Weights of a small transformer language model.
Size: 15 layers, width 320, MLP 1728 SwiGLU, 33.8M parameters.
Architecture: RMSNorm before each block, rotary positions, no biases in attention or MLP, untied embeddings.
Training: a variant of SOAP for these matrices, 861M tokens, 3286 steps.
Each number is 50 + 10 x the weight over its row's rms, rounded and kept within 0 to 99. Layers, rows and columns count from 0. The size before them is the row's rms in percent of the matrix's.

# layer 4 MLP gate, 1728x320, rms 0.18, rows 1270-1306, columns 0-63
097:64 27 63 44 52 34 65 47 54 53 59 68 49 45 45 54 40 60 50 59 70 39 62 58 62 62 60 56 45 41 39 52 42 48 54 57 42 80 45 28 43 57 39 55 53 43 38 49 36 33 67 52 44 60 36 62 62 47 51 41 44 68 44 65
100:57 63 50 68 45 37 39 52 58 37 38 47 41 47 56 65 47 60 47 29 46 39 65 47 38 48 49 42 61 63 35 49 45 62 56 37 39 53 33 44 49 48 55 63 54 54 44 41 47 20 45 51 60 46 19 68 48 55 56 57 19 59 35 45
095:62 49 43 48 42 60 41 53 48 33 51 57 55 50 47 42 43 60 48 53 66 47 43 37 37 43 40 38 48 66 46 56 41 67 50 52 66 54 44 65 53 48 55 59 67 43 35 53 43 45 42 67 53 81 56 33 56 65 44 49 30 40 45 37
099:44 43 31 50 57 26 65 60 50 57 51 66 38 61 51 53 37 41 46 55 40 59 48 56 62 37 40 54 50 54 59 60 64 49 41 49 41 53 51 43 56 41 52 29 67 44 43 49 48 49 69 38 53 53 67 45 47 47 58 62 54 46 55 57
095:47 56 57 49 51 49 29 57 46 56 68 46 49 30 51 49 56 45 62 37 50 53 35 49 42 71 49 51 52 69 48 53 65 49 72 55 54 52 52 52 40 36 45 47 48 34 44 61 52 46 55 56 54 52 50 26 43 65 39 45 48 48 65 40
131:56 53 61 42 53 71 39 37 55 56 67 34 43 54 79 61 50 56 55 39 55 59 40 58 52 54 50 50 56 58 56 63 36 60 31 56 69 61 48 61 34 55 50 49 38 49 31 49 53 51 29 40 55 54 67 48 54 45 51 63 54 42 55 41
095:66 56 28 46 57 49 43 59 49 74 24 47 52 45 34 54 56 43 65 56 51 36 51 50 59 55 43 67 54 53 61 46 57 33 61 47 47 36 41 49 59 43 45 43 39 59 42 44 39 48 48 59 28 33 53 57 55 46 57 45 36 46 54 42
100:54 71 48 50 46 51 38 47 49 52 42 42 37 34 49 54 61 52 36 34 56 67 51 61 41 43 46 44 48 53 52 66 51 48 56 46 29 50 40 31 52 46 38 51 46 48 50 49 38 49 43 66 44 57 49 56 46 46 64 63 46 48 59 52
099:58 58 74 29 44 46 58 60 44 41 51 37 47 51 46 41 38 65 50 61 41 42 42 53 56 60 54 52 59 34 39 50 53 47 58 42 60 47 53 45 53 60 57 47 43 47 32 62 53 60 45 51 38 46 34 42 49 57 67 56 56 45 45 39
098:53 45 37 60 47 51 74 42 57 52 30 45 55 69 48 49 44 40 63 44 60 46 40 42 52 47 45 34 49 51 37 67 53 56 54 36 47 54 47 48 61 46 44 48 43 44 32 51 56 52 61 45 44 58 44 57 52 40 48 45 55 35 37 55
091:57 55 51 56 56 53 61 66 53 53 47 60 48 54 57 52 49 47 75 59 51 45 45 47 49 47 42 36 65 43 40 55 42 62 39 53 47 67 51 43 49 48 43 64 52 51 37 57 64 46 39 54 50 43 42 56 46 46 44 37 31 37 48 49
098:56 41 46 67 54 65 49 41 49 42 50 52 53 43 59 52 63 50 56 54 60 44 51 42 41 52 57 52 54 72 40 52 40 62 56 65 61 40 39 43 41 61 80 53 38 27 37 50 62 64 62 54 43 43 42 70 49 57 42 56 42 45 58 55
100:55 35 34 43 48 45 44 45 55 42 51 54 37 40 45 55 46 68 55 56 53 61 49 69 45 58 60 55 55 42 48 45 51 32 34 65 57 63 45 61 34 54 61 39 60 47 60 35 43 66 62 39 42 35 54 52 40 56 40 48 59 51 11 55
105:57 57 50 34 51 64 38 43 53 35 60 53 66 53 44 61 59 37 39 56 59 46 48 44 52 55 52 62 36 62 25 71 65 53 46 75 57 52 46 43 45 41 48 29 41 56 36 42 67 61 46 63 52 47 51 37 50 56 29 58 60 53 46 34
104:37 47 46 45 34 45 47 44 55 51 53 65 47 56 56 60 33 65 67 42 32 51 44 50 39 44 60 43 46 39 56 46 60 36 31 51 52 49 39 54 56 47 52 45 55 57 51 52 48 44 40 33 53 44 60 46 47 61 41 53 53 60 51 56
094:53 48 47 38 45 54 52 40 60 54 25 57 49 53 49 48 42 44 52 34 43 70 51 59 56 30 41 65 34 36 34 47 42 39 39 49 42 35 38 46 41 61 57 32 57 52 51 55 56 50 35 59 52 53 49 38 47 76 43 57 49 44 43 53
092:49 47 26 59 34 48 61 46 53 56 25 55 60 54 60 69 51 60 54 50 51 42 35 73 63 72 46 53 71 67 39 47 52 46 46 45 50 49 56 56 31 56 44 46 37 52 49 44 63 56 43 59 68 40 45 43 48 55 45 26 50 52 55 57
094:57 51 52 42 51 57 37 56 53 57 15 53 51 56 52 60 52 57 42 52 53 35 46 57 54 56 71 62 57 52 40 63 51 52 67 56 61 42 69 55 50 54 40 45 45 47 58 51 32 52 57 41 38 59 65 42 53 61 62 47 45 39 44 39
097:49 58 50 39 41 45 38 53 61 30 51 50 38 45 57 44 42 33 42 47 48 71 46 48 48 49 55 46 46 59 42 58 40 40 58 53 47 27 33 50 51 49 66 62 37 45 48 44 62 49 54 60 50 49 42 72 47 31 45 50 46 59 39 28
089:44 39 44 58 52 45 43 39 40 38 53 51 55 39 41 41 54 50 50 41 39 50 45 49 44 53 45 48 59 58 47 35 43 42 45 60 39 45 46 42 52 44 36 50 55 54 39 46 47 73 49 50 58 41 48 37 56 42 42 51 54 34 47 49
102:54 39 48 49 42 46 15 66 58 38 33 44 55 60 56 53 66 57 62 26 60 53 37 56 54 58 42 65 54 59 44 59 33 44 39 66 49 37 67 63 65 59 59 53 64 34 47 42 49 49 52 37 61 44 54 27 43 70 39 53 40 49 73 49
102:61 37 42 56 19 57 45 37 58 67 60 45 48 47 43 50 49 51 45 56 42 51 56 40 70 63 54 57 51 48 52 58 51 53 66 37 13 47 52 63 54 60 48 52 68 48 54 42 59 31 45 46 41 45 62 35 49 52 61 57 64 40 63 37
111:52 54 46 38 57 40 49 41 56 45 43 52 46 57 63 50 58 50 69 45 53 48 57 62 37 56 27 41 44 33 39 59 65 50 54 58 41 55 50 57 30 24 60 53 32 53 35 46 52 41 59 60 50 74 45 59 51 42 49 49 51 57 53 41
100:41 55 51 52 51 61 46 44 61 35 42 44 44 63 49 66 49 50 59 60 43 60 60 64 63 48 36 51 56 61 49 72 44 43 46 48 43 40 48 35 58 58 35 69 64 46 38 55 51 36 53 53 61 44 50 46 57 53 29 50 66 49 26 33
096:49 63 46 53 45 68 59 46 45 55 50 46 68 50 57 56 38 42 57 35 61 58 47 45 62 43 57 58 38 61 76 45 54 50 40 57 63 53 64 47 52 34 44 47 50 41 43 45 39 52 43 73 66 58 61 44 50 40 48 35 44 59 41 43
095:56 54 42 71 35 40 45 47 42 39 35 56 52 44 51 45 42 58 50 58 54 59 47 73 50 54 54 48 44 59 54 48 62 48 68 67 57 59 45 36 73 44 47 36 52 60 46 48 45 56 54 48 41 46 48 37 44 38 47 58 56 47 46 60
099:40 60 31 50 44 60 52 58 65 77 60 56 42 42 61 56 58 53 43 66 58 37 55 69 50 42 63 65 47 64 34 55 44 51 52 45 62 57 49 64 78 57 53 67 34 55 53 58 46 54 58 68 56 38 46 42 39 55 63 44 44 52 54 55
100:52 56 47 43 61 45 50 72 37 54 62 65 45 47 46 45 43 47 64 53 42 41 59 54 44 36 38 48 47 42 46 48 45 50 43 58 33 45 48 59 44 47 18 50 48 35 61 27 54 32 49 36 48 55 51 37 64 45 41 57 53 51 50 42
095:57 72 59 49 50 57 46 47 46 33 38 46 47 35 41 55 35 52 39 46 47 40 46 46 53 41 70 68 65 41 49 41 45 67 52 54 59 52 38 61 68 66 55 64 52 55 51 49 36 55 53 48 36 49 54 41 51 60 55 35 46 49 58 32
098:49 63 33 48 46 49 48 54 66 61 40 42 54 38 69 46 56 42 49 48 56 48 60 39 41 38 44 51 28 61 51 63 45 59 50 47 45 43 39 38 57 52 57 53 67 50 46 72 63 58 46 63 49 49 64 41 48 52 52 61 44 49 46 51
098:41 58 63 40 31 62 55 52 53 40 58 57 41 57 46 63 46 49 46 47 54 39 56 58 54 66 50 56 58 56 45 39 65 35 47 50 50 50 64 42 55 31 49 53 52 34 47 54 50 33 26 74 36 51 64 41 71 47 50 41 42 39 61 53
111:63 40 39 53 47 39 31 54 45 37 41 64 49 38 45 46 48 50 51 59 55 56 48 69 66 42 50 55 58 55 46 32 51 59 58 44 42 42 36 62 50 58 53 42 63 57 61 53 68 67 50 44 44 46 38 39 60 49 42 35 34 58 68 51
087:56 56 34 55 58 55 34 60 61 60 38 50 44 54 37 53 50 58 71 47 60 48 51 57 27 55 59 43 53 55 64 57 55 58 45 51 79 55 56 57 40 44 59 43 59 51 67 51 48 54 38 51 33 61 58 48 67 47 56 61 32 52 57 40
099:50 48 58 55 46 58 58 51 75 52 54 55 58 43 59 56 46 71 38 41 62 53 57 54 48 46 62 42 34 48 58 39 55 47 45 58 39 47 41 44 53 63 51 66 47 52 52 51 56 53 44 54 50 47 44 49 57 62 39 37 45 54 53 53
118:56 41 42 46 48 44 46 45 38 51 50 51 57 52 68 44 31 41 50 61 67 54 44 47 58 44 51 51 58 53 40 48 47 50 54 47 38 52 52 49 60 48 71 37 53 35 47 65 46 28 54 72 50 32 44 32 76 50 44 51 52 47 59 46
104:50 52 65 64 42 43 42 53 37 50 47 41 36 55 50 47 37 56 48 51 62 66 44 58 55 40 41 57 57 47 71 36 47 48 35 39 61 58 54 33 57 59 37 52 63 45 47 37 42 59 63 56 54 90 63 53 54 68 61 42 61 41 69 52
097:76 55 32 69 54 55 49 55 66 59 44 55 63 60 74 62 64 36 42 56 47 56 47 27 49 48 45 65 67 49 31 53 36 46 46 67 71 48 54 52 55 49 71 57 44 57 42 50 26 51 49 53 49 61 61 46 51 52 37 50 60 45 55 58
# layer 4 MLP up, 1728x320, rms 0.176, rows 1270-1305, columns 0-63
098:49 53 37 52 44 42 24 47 33 53 53 60 39 31 45 66 61 37 65 47 55 67 38 53 49 56 61 41 68 48 58 52 60 68 51 63 58 60 50 47 45 58 51 56 42 60 45 44 35 50 37 54 58 73 49 57 59 38 51 60 46 32 55 58
103:56 29 37 41 46 51 45 49 39 52 57 56 53 49 51 49 48 31 48 46 48 43 49 44 49 76 55 63 58 32 59 40 32 52 53 55 41 31 58 63 47 64 41 35 68 49 49 51 44 43 46 44 44 28 56 55 37 49 58 49 54 48 55 28
096:68 71 48 33 58 27 64 56 54 63 42 54 59 52 51 46 49 59 49 50 60 42 51 61 54 50 44 44 56 47 33 37 24 66 29 47 39 38 43 42 48 48 44 48 59 62 52 33 59 53 51 69 48 48 48 37 64 58 57 42 38 63 43 62
096:63 53 47 70 66 37 67 38 62 34 53 61 60 30 46 43 62 41 46 65 48 41 48 60 45 42 42 64 32 49 59 38 53 45 40 42 50 47 45 35 63 62 62 39 60 36 41 49 61 39 54 37 56 62 55 43 41 60 61 43 55 60 36 57
096:64 44 51 51 54 39 48 56 59 53 58 58 34 49 63 46 47 36 73 52 50 45 34 45 37 59 41 38 67 57 67 58 66 51 49 42 47 66 58 45 54 58 54 56 43 65 63 58 62 61 54 48 65 46 47 62 55 41 77 31 43 43 48 59
120:55 51 53 35 59 58 55 55 61 49 53 45 33 53 72 53 48 47 45 47 50 55 53 61 52 66 41 46 44 51 40 54 39 39 57 46 75 58 55 63 55 38 72 50 50 40 37 44 39 50 36 44 57 46 49 44 68 57 34 59 53 45 55 45
093:79 56 37 51 59 47 50 49 48 48 31 55 48 62 34 60 41 42 61 60 52 29 66 69 61 55 44 66 56 49 65 51 44 34 50 49 48 41 37 43 47 43 55 46 45 51 44 39 48 50 53 60 26 43 54 72 52 38 36 44 51 29 60 45
101:53 41 52 41 45 45 49 48 44 46 52 44 50 55 45 40 37 57 64 28 32 53 55 38 41 58 57 70 47 49 44 49 49 54 55 51 56 38 43 54 56 57 64 38 72 48 65 50 71 64 55 32 38 43 40 54 54 49 54 47 48 42 38 58
108:40 53 26 42 61 35 45 38 42 58 62 55 68 55 55 40 54 33 48 49 60 46 56 46 42 49 39 38 44 76 30 50 57 56 47 62 33 52 45 49 52 63 56 58 47 53 49 66 56 47 63 52 54 63 54 64 43 36 44 45 36 64 44 38
098:40 67 49 38 43 35 60 49 52 49 62 51 57 53 51 57 28 53 51 44 44 63 55 63 65 59 50 62 40 55 42 55 40 58 53 44 38 64 55 43 50 51 44 66 51 50 51 59 61 64 48 72 47 60 44 39 56 24 64 54 59 66 48 47
093:49 36 44 49 61 58 66 54 69 47 43 49 63 45 54 52 31 55 61 33 42 42 52 50 35 39 58 44 35 50 52 43 72 60 69 55 63 41 70 72 58 45 53 58 65 77 64 46 68 49 45 55 47 33 56 67 53 44 54 60 68 38 54 50
100:50 55 70 21 41 51 54 37 29 47 58 59 46 52 54 43 57 64 40 51 70 45 53 42 45 62 52 58 53 53 41 56 77 35 48 35 38 43 54 41 48 53 53 63 52 57 43 69 51 46 58 47 40 42 52 47 46 37 67 32 49 55 46 66
099:53 51 59 56 64 68 51 52 30 61 51 33 45 43 35 39 41 39 48 63 50 36 32 49 40 65 44 48 45 58 35 59 34 57 42 29 50 51 61 35 56 57 46 57 40 55 47 56 52 35 60 57 25 56 34 27 55 43 48 47 50 20 49 66
102:45 51 33 41 56 46 50 55 43 50 53 47 49 39 33 53 38 66 44 46 38 35 61 49 63 66 52 32 72 33 37 50 48 51 57 61 30 62 56 47 59 53 60 40 45 53 47 44 55 62 48 37 57 44 42 58 54 42 62 38 35 44 65 56
103:56 58 43 27 68 51 32 53 42 43 43 51 39 39 74 56 55 69 75 45 53 64 36 62 46 51 55 56 57 38 55 31 34 47 39 44 63 62 42 59 43 51 42 47 60 56 50 50 52 50 58 41 51 66 50 51 68 50 50 64 53 64 42 51
098:58 52 37 42 51 47 55 50 36 46 45 68 53 46 50 54 51 52 40 44 56 57 56 29 57 49 34 33 44 53 59 39 54 47 62 46 62 58 33 52 55 53 52 43 54 60 38 50 58 58 54 52 44 48 22 57 75 43 61 56 50 55 50 48
095:66 45 46 51 54 60 45 45 62 54 39 59 52 47 65 46 61 55 49 43 32 38 27 65 46 48 49 70 63 44 38 42 48 54 51 48 54 50 60 56 56 43 37 53 31 59 60 46 70 56 40 48 66 54 44 42 43 56 47 28 36 60 47 49
096:49 54 50 37 49 64 32 53 50 47 42 46 61 60 51 67 52 50 42 67 66 51 42 46 54 56 49 55 40 54 56 62 47 63 44 65 55 47 41 62 47 42 45 58 58 55 61 59 63 40 66 43 41 57 49 60 49 69 36 49 62 59 41 33
098:72 67 41 42 52 51 41 50 53 48 49 47 46 33 44 54 59 41 68 30 60 52 56 75 65 43 52 45 49 50 58 44 70 56 38 48 48 55 43 56 55 52 51 51 56 62 45 41 55 36 58 51 33 46 45 41 64 52 55 58 51 53 47 43
095:59 50 62 52 49 62 53 53 43 52 47 45 70 48 38 50 57 34 50 53 62 33 51 63 41 65 56 58 54 68 55 57 50 55 49 46 55 72 59 41 74 34 55 46 50 52 29 55 45 52 48 43 50 26 44 39 72 52 37 56 51 53 41 53
100:47 61 34 46 53 51 63 41 62 49 52 36 61 49 35 47 63 54 38 72 57 48 53 59 45 51 65 44 55 52 52 47 65 52 53 38 56 49 50 48 41 42 41 52 49 52 51 42 39 48 52 41 70 50 41 40 52 52 58 52 69 48 60 44
106:60 45 27 47 26 52 54 46 45 59 61 46 56 55 53 70 44 37 62 48 39 54 46 28 75 58 55 49 46 73 35 56 38 55 48 36 26 58 58 58 47 71 64 37 60 64 49 38 46 50 56 41 43 48 49 30 50 43 68 54 61 66 80 32
117:48 38 44 41 59 37 49 54 51 47 40 49 47 62 65 45 62 59 58 58 60 48 49 59 48 51 51 47 51 43 60 55 52 47 45 60 64 45 38 52 37 31 52 54 38 52 48 57 51 39 63 43 42 73 42 52 49 45 67 44 30 48 54 50
101:48 58 52 46 49 67 58 39 39 45 40 61 26 52 55 45 62 33 65 33 55 37 53 33 28 56 72 40 38 57 44 30 56 41 39 54 46 58 41 48 64 55 59 43 42 23 67 39 47 67 32 43 44 59 57 45 54 54 54 39 48 28 47 62
093:60 46 43 39 33 54 63 43 42 41 43 36 67 56 38 58 57 55 52 49 65 47 52 53 56 24 50 61 46 36 50 47 59 43 43 43 66 37 44 64 46 55 65 52 33 39 45 42 62 38 48 63 42 44 75 23 54 36 56 36 54 52 71 46
091:46 60 56 30 39 54 37 58 59 52 55 53 61 56 47 47 54 45 36 36 48 36 55 55 55 53 46 60 47 33 53 55 25 38 45 42 46 53 52 48 38 62 36 77 67 52 59 46 37 53 54 59 66 63 59 66 70 67 70 48 45 48 50 42
104:42 61 26 50 57 68 55 57 63 72 43 30 45 47 45 50 48 46 47 54 63 45 49 58 42 40 54 67 46 57 46 64 44 57 57 53 44 52 62 56 59 39 51 54 42 58 61 36 48 47 53 50 56 37 46 53 44 56 58 45 52 58 62 49
098:28 58 35 59 46 32 27 46 45 56 55 53 47 45 58 36 49 66 55 53 33 45 57 37 41 47 53 29 48 42 42 50 37 44 68 54 46 50 34 54 64 56 46 50 55 35 59 52 51 53 54 53 54 64 42 41 48 49 48 38 51 48 47 39
091:43 58 58 60 44 59 46 19 48 43 64 44 57 60 58 46 67 63 49 36 58 40 47 31 50 50 47 54 38 56 56 51 41 52 51 55 48 46 56 53 68 66 63 62 40 55 40 47 42 66 38 33 51 55 44 57 42 73 51 28 46 65 74 37
099:56 47 45 48 43 41 47 60 43 63 45 55 31 48 44 50 49 68 56 45 32 62 61 71 51 37 39 36 64 62 56 40 40 59 51 43 62 60 56 52 38 62 41 39 61 39 51 47 43 26 39 41 57 40 55 56 54 80 47 62 56 47 49 48
100:52 60 45 44 34 51 58 55 57 43 65 51 38 52 59 72 52 59 62 51 64 33 65 62 44 39 69 67 42 64 56 43 56 49 52 36 54 50 59 45 44 34 40 61 40 28 46 35 45 60 35 65 54 71 52 48 47 57 67 55 53 38 45 55
110:48 61 41 58 53 39 78 47 37 43 41 50 50 49 62 36 65 60 50 31 52 52 56 42 46 57 36 42 55 49 55 56 51 54 58 49 59 59 67 47 41 35 58 60 41 35 61 69 61 42 52 61 61 56 63 49 39 55 62 74 55 65 59 57
085:69 63 21 63 37 72 34 52 56 61 31 48 55 48 49 45 45 50 52 40 41 67 44 47 41 38 38 43 53 47 45 44 56 54 43 44 53 43 50 54 67 63 56 34 54 46 51 32 56 48 53 51 59 51 57 51 49 46 51 58 55 27 49 38
095:61 57 56 64 39 49 54 58 46 49 37 44 44 44 50 50 41 42 58 55 41 40 56 54 48 54 67 51 55 55 53 41 63 64 65 31 40 62 65 77 37 69 41 56 48 70 50 45 64 46 46 53 52 45 42 38 56 54 48 65 44 71 59 63
125:50 42 51 34 51 51 25 42 46 56 49 62 40 57 74 60 39 47 47 57 55 45 59 53 60 49 60 45 51 50 53 68 50 34 61 70 28 52 56 45 54 46 76 65 49 53 52 64 68 27 54 61 43 44 49 47 64 51 49 54 62 51 53 63
104:56 57 49 58 44 46 60 57 44 62 52 43 48 52 62 60 44 41 40 39 31 57 59 55 32 56 32 27 64 40 49 60 57 41 40 58 73 43 38 43 62 53 68 60 42 58 52 50 66 54 41 51 49 27 57 59 51 51 29 57 44 61 44 43
# layer 4 MLP down (transposed), 1728x320, rms 0.156, rows 1270-1305, columns 0-63
096:39 23 49 62 46 80 50 44 54 45 46 61 54 66 57 47 46 50 51 63 35 63 30 60 48 59 63 46 46 34 55 30 62 45 65 59 53 59 54 47 58 54 64 47 43 44 56 42 41 49 37 63 48 40 51 35 53 59 35 66 39 50 53 54
100:59 37 42 47 45 53 37 42 35 54 67 52 50 57 56 45 41 42 34 45 69 61 55 39 59 44 38 56 48 57 39 48 56 47 48 51 53 66 39 40 52 52 37 41 40 52 63 63 54 64 43 49 39 71 45 58 36 40 35 49 60 44 56 35
099:55 69 57 35 39 49 41 55 54 48 47 48 50 37 48 65 50 41 50 50 38 45 69 49 52 42 59 43 40 56 41 39 43 62 46 56 53 44 56 51 65 48 59 58 68 49 45 48 51 41 54 56 48 63 58 57 65 59 51 44 54 54 48 69
107:47 34 51 42 52 61 56 49 52 60 42 73 33 60 53 67 50 65 32 75 47 43 31 67 55 23 41 63 42 44 61 46 62 55 55 43 48 60 45 60 68 38 41 44 63 50 58 37 55 63 47 46 40 53 51 47 22 31 50 59 56 53 51 54
099:50 44 43 58 53 52 63 47 42 53 53 52 57 45 61 45 35 56 47 45 57 41 50 43 55 55 37 58 36 51 53 55 42 50 33 36 49 37 47 30 46 33 52 55 67 64 58 54 44 51 39 44 51 73 52 72 53 45 64 43 61 27 39 43
096:55 40 53 60 67 37 61 52 44 65 37 53 46 18 37 36 38 47 55 56 43 59 48 54 42 54 60 68 57 43 40 46 33 38 36 46 45 43 61 47 52 52 51 50 56 48 49 49 43 40 38 65 52 51 55 58 49 39 42 43 70 44 56 60
097:57 59 58 47 31 60 45 63 48 51 68 55 30 51 36 41 65 66 61 64 44 66 54 80 49 75 61 48 46 40 46 59 57 48 56 45 75 70 56 40 48 57 44 60 42 49 48 73 44 57 39 55 51 42 63 28 49 54 44 43 45 44 53 66
100:43 45 49 47 50 47 51 43 34 24 51 63 38 48 39 47 55 63 73 43 47 44 48 37 51 53 45 55 63 58 35 49 60 66 48 24 60 55 41 65 34 61 63 55 48 48 48 62 59 64 56 32 53 52 47 57 49 39 55 44 52 61 38 54
108:45 56 35 38 56 52 52 56 29 57 66 49 67 48 38 45 49 40 34 41 53 44 52 53 50 53 40 41 63 45 38 46 44 54 50 65 41 65 60 55 62 50 47 60 53 62 44 47 71 52 55 46 54 46 48 53 58 54 31 29 40 51 55 48
100:54 44 58 63 44 41 45 46 42 60 65 40 67 62 53 37 60 47 53 39 37 40 37 50 53 53 50 39 51 48 43 38 53 51 44 47 68 46 53 34 38 61 58 43 61 63 39 41 53 45 65 43 46 43 45 48 62 49 37 43 59 55 54 40
097:56 41 52 45 51 45 50 39 76 45 50 50 55 46 44 50 69 65 52 51 51 44 54 57 49 37 50 51 28 57 52 49 65 46 47 45 69 60 51 35 49 50 48 47 68 35 58 40 31 28 51 57 45 64 54 52 46 56 47 51 61 47 44 60
102:47 69 49 43 31 71 47 41 47 66 46 38 45 56 60 50 51 68 53 38 46 42 46 49 55 35 44 51 40 40 38 47 61 42 44 35 60 42 50 33 40 41 57 50 42 39 34 73 47 50 60 60 61 70 51 47 42 65 47 51 45 45 40 49
103:46 62 37 51 52 68 71 53 43 54 54 60 28 51 36 41 61 30 52 57 59 39 30 45 38 60 52 47 45 46 63 54 37 48 62 36 41 51 54 27 43 50 37 45 49 55 31 55 43 46 56 57 54 66 58 49 69 39 52 28 47 36 53 43
103:64 53 50 52 61 49 54 48 54 62 42 53 51 48 46 27 59 61 37 30 60 51 45 46 53 54 62 62 43 37 46 59 40 63 52 57 33 41 60 62 52 43 50 38 50 52 58 42 46 43 44 53 47 41 42 58 64 60 55 49 45 50 63 55
098:57 56 58 57 66 65 42 63 35 50 52 58 45 53 49 57 52 62 45 51 55 60 57 46 58 48 37 54 59 51 51 65 60 50 40 44 61 40 46 37 47 49 50 53 56 50 54 45 31 52 48 40 31 71 36 35 68 46 65 42 51 60 38 32
099:44 54 52 65 48 67 43 46 46 47 57 48 59 58 52 50 48 58 61 42 38 44 56 37 43 49 41 52 48 41 44 52 50 33 59 67 58 33 36 60 40 51 53 41 40 61 49 62 57 43 30 44 44 47 29 55 54 57 46 56 63 57 45 58
098:70 48 51 49 46 42 48 43 61 49 49 60 54 51 56 50 56 66 57 55 32 38 36 59 51 47 55 48 45 60 41 70 54 55 51 41 65 53 41 47 57 55 47 38 34 58 52 53 74 46 45 42 39 64 36 43 33 53 36 50 63 41 44 62
103:52 54 42 59 50 44 51 80 39 37 55 47 45 57 56 67 51 39 54 40 54 61 55 51 44 54 55 54 47 54 62 46 24 43 60 78 43 62 53 29 38 71 68 44 42 63 43 54 44 40 52 52 55 47 44 43 45 44 66 34 66 45 55 46
100:30 55 36 55 62 45 52 41 68 52 51 46 56 66 53 50 46 44 48 61 28 53 66 20 54 67 57 43 45 52 33 53 51 54 42 64 57 57 48 47 60 37 48 48 61 42 59 72 42 50 63 51 52 57 36 61 60 42 42 58 53 50 43 51
098:59 63 47 40 45 55 67 43 44 57 51 69 76 55 52 49 57 53 37 41 34 61 67 47 57 61 49 62 58 42 45 61 48 59 38 34 55 50 41 44 65 55 52 39 55 41 44 55 54 39 48 29 44 46 30 46 59 63 67 43 55 43 52 54
103:49 52 39 48 52 56 36 54 48 50 52 42 68 52 35 62 47 54 54 54 48 58 61 65 50 47 55 43 44 21 70 50 34 61 50 57 61 23 41 46 41 49 64 55 54 42 56 59 41 44 46 56 54 55 47 53 47 59 55 55 50 44 34 60
105:63 42 38 45 32 46 49 70 59 59 52 59 58 47 52 47 44 44 45 53 43 51 49 51 57 73 42 39 45 49 61 38 59 48 50 52 56 39 46 67 32 48 65 77 54 69 44 60 34 59 49 44 59 48 41 63 57 59 50 55 53 59 56 42
115:46 31 42 57 42 44 48 52 56 54 43 56 61 47 54 59 63 68 52 58 58 58 49 43 39 52 36 37 56 28 57 34 57 36 62 61 49 34 42 60 46 37 43 51 43 61 52 58 63 48 75 64 60 72 40 67 52 52 38 69 35 65 59 32
099:51 57 46 41 52 47 67 52 48 55 44 35 57 49 46 54 45 46 40 40 44 39 45 44 36 45 62 51 32 41 50 45 43 51 44 63 58 51 36 48 45 38 65 53 40 52 79 52 47 63 40 40 48 51 47 66 48 60 40 48 62 37 58 40
099:50 68 38 55 54 52 49 41 47 41 58 47 68 53 39 60 52 53 50 47 51 43 58 37 55 35 56 61 40 23 52 63 47 45 50 68 52 57 54 55 53 50 36 32 52 44 52 40 48 47 49 53 62 43 60 46 54 46 53 49 38 50 39 45
100:56 43 41 62 61 64 49 48 55 57 40 58 55 53 54 57 64 59 44 51 60 42 56 52 43 48 47 59 56 46 44 54 66 44 65 52 53 68 47 48 49 58 38 46 50 56 66 61 64 46 59 55 63 52 46 64 45 54 52 40 56 48 47 62
097:48 55 34 35 55 65 44 44 56 62 48 43 53 39 58 58 51 66 55 60 54 45 47 45 51 50 55 39 60 47 51 42 54 37 72 57 35 48 59 38 64 67 30 50 56 46 56 49 54 48 35 47 73 54 54 53 55 61 40 67 50 73 50 51
098:56 75 45 42 46 53 38 50 55 40 61 42 51 54 46 41 56 57 51 46 71 40 54 57 52 58 51 52 60 58 29 49 52 66 35 46 56 52 55 58 48 32 41 64 51 49 47 50 45 58 43 53 69 56 46 41 68 43 43 57 40 35 56 55
094:44 51 72 57 45 52 37 39 42 53 47 33 61 43 73 40 61 62 40 23 59 27 52 50 34 47 48 57 64 56 53 51 63 54 57 48 52 43 59 40 48 52 50 47 55 41 47 53 59 40 45 52 60 37 46 56 46 50 43 48 64 51 46 34
100:25 51 44 56 38 45 48 48 43 55 62 48 37 41 48 47 51 33 44 74 52 54 47 46 61 48 43 61 70 56 72 57 61 64 49 50 62 58 60 63 49 54 53 52 64 40 45 64 40 42 41 36 40 53 62 46 45 38 49 38 36 41 43 58
097:43 52 44 50 64 55 62 47 36 55 43 48 61 59 39 45 35 42 51 59 30 58 63 29 52 46 51 36 45 54 33 51 73 64 43 44 63 72 58 34 48 51 59 40 58 58 38 42 62 48 61 60 52 39 29 55 46 57 42 38 48 45 67 48
104:51 52 52 65 51 51 61 38 50 45 47 56 45 37 68 51 62 40 50 42 62 31 62 53 61 43 45 58 70 43 57 38 46 71 52 40 50 57 53 58 62 28 48 66 65 70 54 45 64 53 58 54 60 44 40 48 58 40 54 57 55 43 51 50
095:47 52 60 65 57 52 42 53 42 45 47 49 44 61 54 49 61 41 45 50 56 35 58 62 45 42 70 49 67 45 36 51 52 53 41 44 52 42 38 46 60 54 37 45 44 56 49 22 56 43 46 41 49 56 51 40 53 55 45 66 39 52 55 49
098:43 57 50 58 42 55 68 60 55 38 32 53 53 51 50 31 54 39 63 53 50 39 46 53 48 63 52 54 57 48 55 65 69 60 39 54 48 39 53 43 45 43 43 47 49 60 40 52 17 70 37 63 54 56 55 63 35 47 56 43 56 49 57 49
115:42 54 42 48 43 59 46 43 64 53 49 49 46 60 43 45 57 58 48 40 53 47 51 51 39 36 34 64 51 56 46 48 63 58 51 37 66 55 52 57 36 44 37 46 42 49 43 44 31 58 35 37 48 67 67 47 21 38 64 48 42 40 38 41
104:57 67 43 51 62 57 63 46 46 58 59 50 47 56 66 47 63 46 41 43 62 47 59 46 41 39 45 52 49 47 49 57 47 59 63 52 51 46 58 41 53 45 38 70 48 60 40 34 37 61 35 44 47 58 56 46 67 59 55 40 39 60 51 54